Each number is 128 + 32 x the weight over its row's rms, rounded and kept within 0 to 255. Layers, rows and columns count from 0. The size above them is the row's rms in percent of the matrix's.

# layer 9 attention query, 64x64, rms 0.18, rows 0-24, columns 0-63
size [ 95 111 123  87 108 115 110  93 198 162 101 120  96 131  81  85  81 105  97  90 108  92  92  75  75]
[[108 128 126  76 125 117 200 126 129 174 120  82 114  76 154  88 116  99 157  62 141 142  99 130 110  90 139 168 142 107 129 185 129 115 161 113 105 135 123 165 101 144 124  72 109 122 109 116 232  89 119  97 128 118 147  99 118 134  70 111 125  77 121  70]
 [164 102 193 211  92 141 117  89 144 161 177 174 148 110 133 185 155 157 122 189 150 116 163  98 143 126 154 101 118 162 158 124  90 131  87 121 126 164  85  94 165  94 127 163 174 108 128 117 159 177 126 124  80 159 119 133 126 114 142 156 165 167 175 153]
 [158 125 147 147 113 169 113 201 181 170  98 161 148 131 131 152 102 143 184 113 173 161 115 119 130 160 181 160  99 141 123 176 100 133  98 112 133 152  68 108 176 160 120 108 151 166 145 131 120 141 126  57  38 108 158 143 150 131 111 119  93 175 111 156]
 [114 138 115 157 165 180 149 135 135  57 185 134 107 108  98 162 116 143 114 145  51 154 131 192 102 110  94 115 162 123 169 129 121  98 130 172  99 147 128 158  76 107 111 122 123 120 121  64 173 147 153 143 151 150  77 124 161 118  88  85 198 100 158 155]
 [103 106 164 156  66 111 145 100 136  99 115 146 117 160 191  71 148 106  89 113  79 102 203 105 103  83  73 133 140 134 130 142 128 139 197 142 136  97 152 176 113 130 127 135 131  98  77 178  76 119 130 100 186 168 120  83 142 129 131 175 132 107 152 115]
 [ 99 122 103 137 101  89 111 100 107 107  96 152 106  39 156 170 158 102 172 132 154 130 139 125 166  99 104 163 136 107 104 131 118  76  62 159  78  95 148 147 165 125 193 131  92 183  99 110 153 137 135 168 163 170  80  97 126 157 111 161 107 141 182 128]
 [131 110 164 156 132  81 122  97 115 117  90  90 165  93 150 103 154 166 132 120 109  89 109 155 114 183 194 136 167 118 130 129 103 147 106 181 131 118  96 151 164 169 144 180 132 143  91 147 145 163  73 155 136 105 131  54 112 129 131  99 169 225 158 108]
 [ 98 132 108 121 122  67 172  91 195 143 142  94 105 173 133 173  56 167 154  95 158  96 100 124 136 140 102 114 141 190 173 118 148 105 194  94  60 175 114 112 147 135 128 161 173  65  93 112 127 129 129 156 153 147 129 139  92 106 148 134 159 132 127 110]
 [102  97 208 103 154 109 160 113  63 115 119 130 121  44 105 183 197 113 143 153 126  86 117 126 164  99  82 159 124 100 156  86 150 105 101 152 134 124 129 155 153 122 153 133  89 118  72 132 178 101 125 121 168  88 115  99  92 107 145 147 125 103 178 155]
 [154 138  78 179 113 154  86 141 132 186 134 130 162 177 134 154  71 142 172 132 158 156 122 119 122 180 197 124 125 170 135 152 104 168 128 124 148 133  90 102 141 156  88 126 179 166 142 171  97 118 107  74  51 146 136 156 153 138 111 118  72 141  90 163]
 [152 160  84  63 131 131 151  57  84 132 169  91 119 119 116 111 142 113 121 155  94 127  89 138 115 148  95 121  95 121 106  89 198 169 166 146 152 125 181  59 101 168 107 162 108 155 100 152 103  97 174 187 167 105 107 110 141 151 149 102 134 112  77 115]
 [137 112 159 145 135 183 122 197 165 153 150 162 144 103 103 185 112 152 195 120 164 174  68 140 149 138 156 149 106 124 146 151 103 129  75 111 118 164  89 127 137 142 140  95 162 139 169  61 139 145 127 102  52  72 126 177 144 136 121  86 127 147 122 166]
 [120 145  77 150 168  80 105  73 121  47 212 100 103 110 136 146 105 139  71 220 121 130 139 179 114 116 131 148 165 145 158 112 136  74 134 113 130 128 118  73 115 137  89 146 125 132 124 150 185 118 129 159 150 121 119 111 131  72 140 112 162 124 161 139]
 [130 114  99  68 135 142 124 168 101 112 107 105 158  76 106 140 113 123 190  63 142 179  76 100 158 202 145  74 128  95  90 147 133 162  83 164 152 151 137 161 147 101 167  98 133 177 182  85 122 140 108 165 119 129 156 113 111 137  85  82 115 104 111 122]
 [151 115 110  50 152 113 155 161 163 140 142 150 124 162 122  77  94  70  97 150 136 116 173  67 133  76 134 137 131 186  92 115 102 106 123 142 174 127 152 118 183 162 169 108 191 101 182 139 126 113 173 141 114 139 136 122 138 190 112 110 146  99 191 135]
 [188 116  97 139 106 120 199 134  98 110 140 144 106 161 129  56 159 121  90 150  54 125 143  94 125 107 143 127 142 129 163 169  99 167 136 134 183 122 110 149 147 162 131 127 161  74 189  96 163 128 170  79 120  99 157  91  95 161  77 110 173 100 120 134]
 [153 124  95 141 141  49 179  98 155  88 176  93 169  83 113  64 184 130 152  47 116 116 141 106 106 158 134 125 153 145 144 117 139 123 151 124 100 136 113 163  86 135 164 155 121 152 145 166 157 140 144 100 156 163 117  87 137 128  50  81 131 126 167  97]
 [161 111 139 139 142 166 202 153 147  90  59 137  99 128 122  81 158 155 126 115 100 134 144  83 143 127  97  92 120  80  88 137 106 136 205 140  98 125 186 124 136 102 152 153 104  54 165  84 124 177 127 144 112 167 145 115  64 141 104 148 166 129 121  96]
 [184 136  99 131 139 125 124 126 185 160 167 150 107 124 136 151  81 144  68 143 105 172 133 138 103  84 124  88 134 140  81 126  96 103 115  96 137 146 125 117 158 160 122 163 173 157 151 140  90 175 155 147  97 138 150  81 156 148 110 170 205 140 229 109]
 [156  82 119  97  93 122 117 104 102 168 146 133 195  79 162 146 156 124 131 125 155  85  91 129  68  67 110 139 133 173 171 124 162  94 165 160 126 115 113 132  96 193 129  93 142 232 113 170 115  80  95 144 105 159  99 123 123 137 117 123 124 161 140 126]
 [133 103 111  91 117 144 153 167 129 162  80 111  79  56 168 147 129 122 136 121 165 167 121 110 132 112  88 131 117 136 113 163 183 140 137  94  88 151 195  83 159  71 219 138 155 120 135  57 106 108 100 165  80  82 134  91 133 130 125 136 127 118 129 139]
 [178 142 108 102 145 203  98 138 120  94  82 116 115 125 146  80 108  94 135  68 100  82 154 160 178 120 113 120 137  33 101 113  76  99 166 136 136 115 163 178  98 157 125  92  94 164 153 146 110 120 138 173 140 142  92  98 119 148  67 151 106 128 143 128]
 [160 162  72 118 118 155  36 126 124 129  42 145 123 151  92  95  71 123 147 119  92  81 142  93 125 131  79 108 110 116 131 126  75 150 151 171 169 151 148 131 129 124 133 148 115 169 129 153 102 167 148 171 175 154 117 144 128 177 117 123 132  81  61 123]
 [110 165 129 113  78 166  94 171 150 124 143 128  91 134 122 217 167  90 172  66 157 105  76 100 116 108 141 159 134  67 108 122  84 145 116  93  94 148 139 123 100  79 129 139 120  85  84 185  73 122 167 142 107  87  91 145 157 133  98 124 138 136 116  98]
 [ 77 156 110 105 163 155 128 149  94 108  78 127 131 129  53 150 128 127 134 207  77 124 120  76 101 155 140 134 118 160  97 113  91  82  90 104 171 128  91 154 137 151 134 119  74 152  63 133 147 152 111 130 120 171 108  74 107 106 174  90 119 189 104 127]]
# layer 9 attention key, 64x64, rms 0.189, rows 0-23, columns 0-63
size [131  88 128  77 106 115 115  99 114 145  88 111  94 137  85  80 109 115  91  91 100 116 111  76]
[[111 152 101 141 153 169  73 143 170 152 129  78 142 169 147  67  81 167 100  91 149 157 151 166 105 157 142 128 118 137 170 156 130 135 125 108  82 155 151 134  89 127 121  79 156 119 150 114  56 140 112 111  56 156 197 135 138 108  70 150  96 136  98  90]
 [131 154 154 105 115 148 111 192 122 134 116  93 132 123 149 162 120 152 135 103 173 137 155 124 169 143 109 172  62 104 134 185 136 117 144 151  90 136 174 113 179 112 115 174 123 118  78 158 154 166  99 137 164 148 125 120 212 146  96 166  82  60  70  98]
 [155 141  94  96 190 135 148 149 146 176 149 139 184 108 122  85 120  88 145  86 161 155 153 128  77 146 167 111 119 138 173 135 179 122 122 103 128 144 106 151 135 133 103  81 155 184  71 149 132 140 123  82  37 107 152 158 132 167  93  69  90 104 118 146]
 [106 103 128  64 153 106  50 116 181 129 142 145 157  85  84 113 113 135 119 161  93 157 113 216 100  93 144 121 149 121 157 148 171 127 118 110  69 193 136 106 127  80 103 139  96 105 115 135  90 136 114 116  88  95 160 164 144 167 135 181  93 124  93 123]
 [103 127 155 183  75  87  94 128 115  87  86 137  93  71 168 148 121 128 131 132 105 106 150 141 153 108  77 167 197 146 140 161  97 121 161 116 114 131 144 121 130 110 115 213 107  66  72 177 122 156 129 148 162 133  98 102 131 130 178 164 123 125 187 148]
 [175  79 146 153 187 156 173 124 168 130 100 175 170 109 129  85 146 173 109 168 145 106 193 134  96 117 155  75 109 146 164 146 111 153 158  75 100 121 124 163 141  63 146 123 129 136  95  73  79 149 118 129  85 124 138 134  76 159 149 167 105 148  92 116]
 [114 101 133 138 116 121  98 124 147 124 121  77 142  82 192 100 108 122 133 131 106  98 153 102 112 181 144 134 168 141 149 155 112 140 125 115 121 125  73 188 140  72 158  97 110 133  66 100 126 179 154 158 152 216  96  65  88 119 150 119 102 139 177  71]
 [120 155 102 151 104  68 142 155 154  75 159 114 125 137 188 161 137 108 117 118 158  66  50  77 156 160 151 113 174 122 113  86 161 140 124 124 150  95 159 126 140 155 104 185 162 170 120 185 133 114  91 128  97 147 140 152  79 133 184 133 111  67 118 143]
 [169 121 136 183  86  85 160 103 117  97 154 139 103 117 113 175 133 104 137 181 104 110  74 109 127 107 119 152 130 136 144 132  71 140 162 140 102 115  87  95 129 127 133 210  89 136 131 150 121  94 166 147 215 107  75 155 136 135 162 106 130 165 162 203]
 [105 107  74  88 172 150 105 137 147 164 128 105 152 131 129  84 126 122 127  91 193 160 135 133  59 170 168  75 120 111 165 150 175 141 118  99 145 157 151 173  97 106 110  76 151 153 108 127 118 137 100  99  54 126 197 169 104 150  86 140 114 103  85 121]
 [128 177 138 196  94  91 109 118 128 136 165 169 130  66 129 196 104 100 131 184 113 126  78 125 155 106  67 176 165 153 136 123 107 129 118 122 112 115 103  57 105 162 114 177 110 133 133 144 139 136 144 159 173 126  99 110 159 102 155  69 165 156 180 150]
 [167 114  91 102 189 148 170 139 162 165 161 127 183 135 104 100 135 113 150  79 203 162 136 107  89 152 167  96  84 119 126 144 168  86  91 113 135 136 108 169 135 112 150  73 161 189 137  84 151 142 111  80 108 100 185 137 143 151  85 112 103 123  93 125]
 [131 127 115 119 102 106  90  62 151  98 165 133  95 112 120 135 104 169  87 234  71 103 127 156 121 109 145 113  96 142 140  98 108 183 115  84 144 137 133  43 130 157 106 161 149 102 155 149 137  90 144 134  82  92 136 187 156  99 116 124 146 160 165 130]
 [141  65 161  79 139 161 153 131 173 152 124 128 169 154  98 103 154 128 142  99 172 135 121  80 104 114 162 105 100  97  72 114 147 111 110 103 149  98 117 179 146 137 159  51 137 140 104 105  80 133  99  90 115 126 191 151  83 167  88 175  82 164  88 110]
 [146  99 145 135 143 133 148 156 138  96 141 145  63  96 110 105 111  97 124 131 141 143  86 133 160 110 144  95 109 175  89 111 101  76 109 138 154 105 145  69 172  94 131 129 133 156 156 189  35 145 109  99  94 137 142 131 123 148 139  80 147  34 130 187]
 [108  73 153 134 109 102 178 170 149  98 114  45  77 107 114  77 155  91  91 185 157 140 137 137 106 122 132  98 161 123  97 157 122 117 131 101 141 135 144 122 136 111 174  70 162 132 136  89  93 160 138 121 136 121 135 106  99 181  90  41 180 135 161 122]
 [132 138 119 146 134 115 137 169 201 122 160  88 139 134 160  65 198 138 205 131 166 113 118 133 129 133 129  78 171 130 126 146 134 121 191 134  92 120  67 106  98 107 198 114  98 111  68 126 138  81 131 113 134 125 118  99 126  92 147  77 127 183 137 147]
 [116 146 110  95 131  95 117 152  84  68 100  97  80  81 120 126 130 128 121  85 124  80 183  90 155 212 152 138 125  99  36 111 122 137 127 114 104 150 131 146 120  69 146 205 155  97 124  81 139 136 108 132  79 151 111 149 124 128 143 144 130  72 126 124]
 [170  70 149 148 167 103 119 162 165 153 157 115 148  99 123 122 114 172  97  86 147 138 167 125 109 100  66  97 177 134  74 168 113 105  91 166  93 122 118 125 117 135 167 146 113  96  77 121 112 168  94 119 128 158 207  90 128 147  92 128 114 147 212 112]
 [108 118 128  78  94 132 114  92 195 221 114 103 102 146 137 145 158  72 161 120 111 143 127 200 151 128 108  87  87 129 144 102 187 100 115  88 147 143 144  83  92 141 132 133 101 196 122 126  99 125 153 142 145 147 114 185 144 140 134 142 154 188 107  89]
 [163 190 114  84 160 179 154 149 119 172 142 146 123  93 133 125  88 102 107 147 110 129 184 122 163 126  62 136  72  95 136 180 109 129 140 139 168 171 219 130 128 100 155 160 125  95 163 101  85 115  98 146  98 139 111 109 123 112 135 201  86 147 122 123]
 [143  71  49  99 142 102  82 118 122 105  97 130 136  88 133  91 111  83 142 106 119 127 138 116 108 101 124 185  91 106 155 138 141 101  91 125 120 153 136 211  97 137 225 110  85 146 100  73 106 114 147 136 100 109  59 138 154 147 131 149 154 144 141 106]
 [120 119  46 149 138  81 106 108 131 112  62 118  86 100 150 144  77  98 126  77 108  93 137 103  72 168 112 140 152 142 121 122  79 119 152 100 160 127 108 177 167 134 118 118  55 220  73 100 120 155 146 156 118 161 131 110 104 150 104 130 134 114 109 130]
 [196 119 143  92  92 130 174 145 105 109 167 122 106 179 171 139  94 111 152  99  98 179 133 132  93  87  99 133 108 113 192  97 131 134 183 192 140 153 137 170 112  96 144 102 109 128 126  70 117  93 111 174 180 123  75 123 106 130 103 105 189 129  90 147]]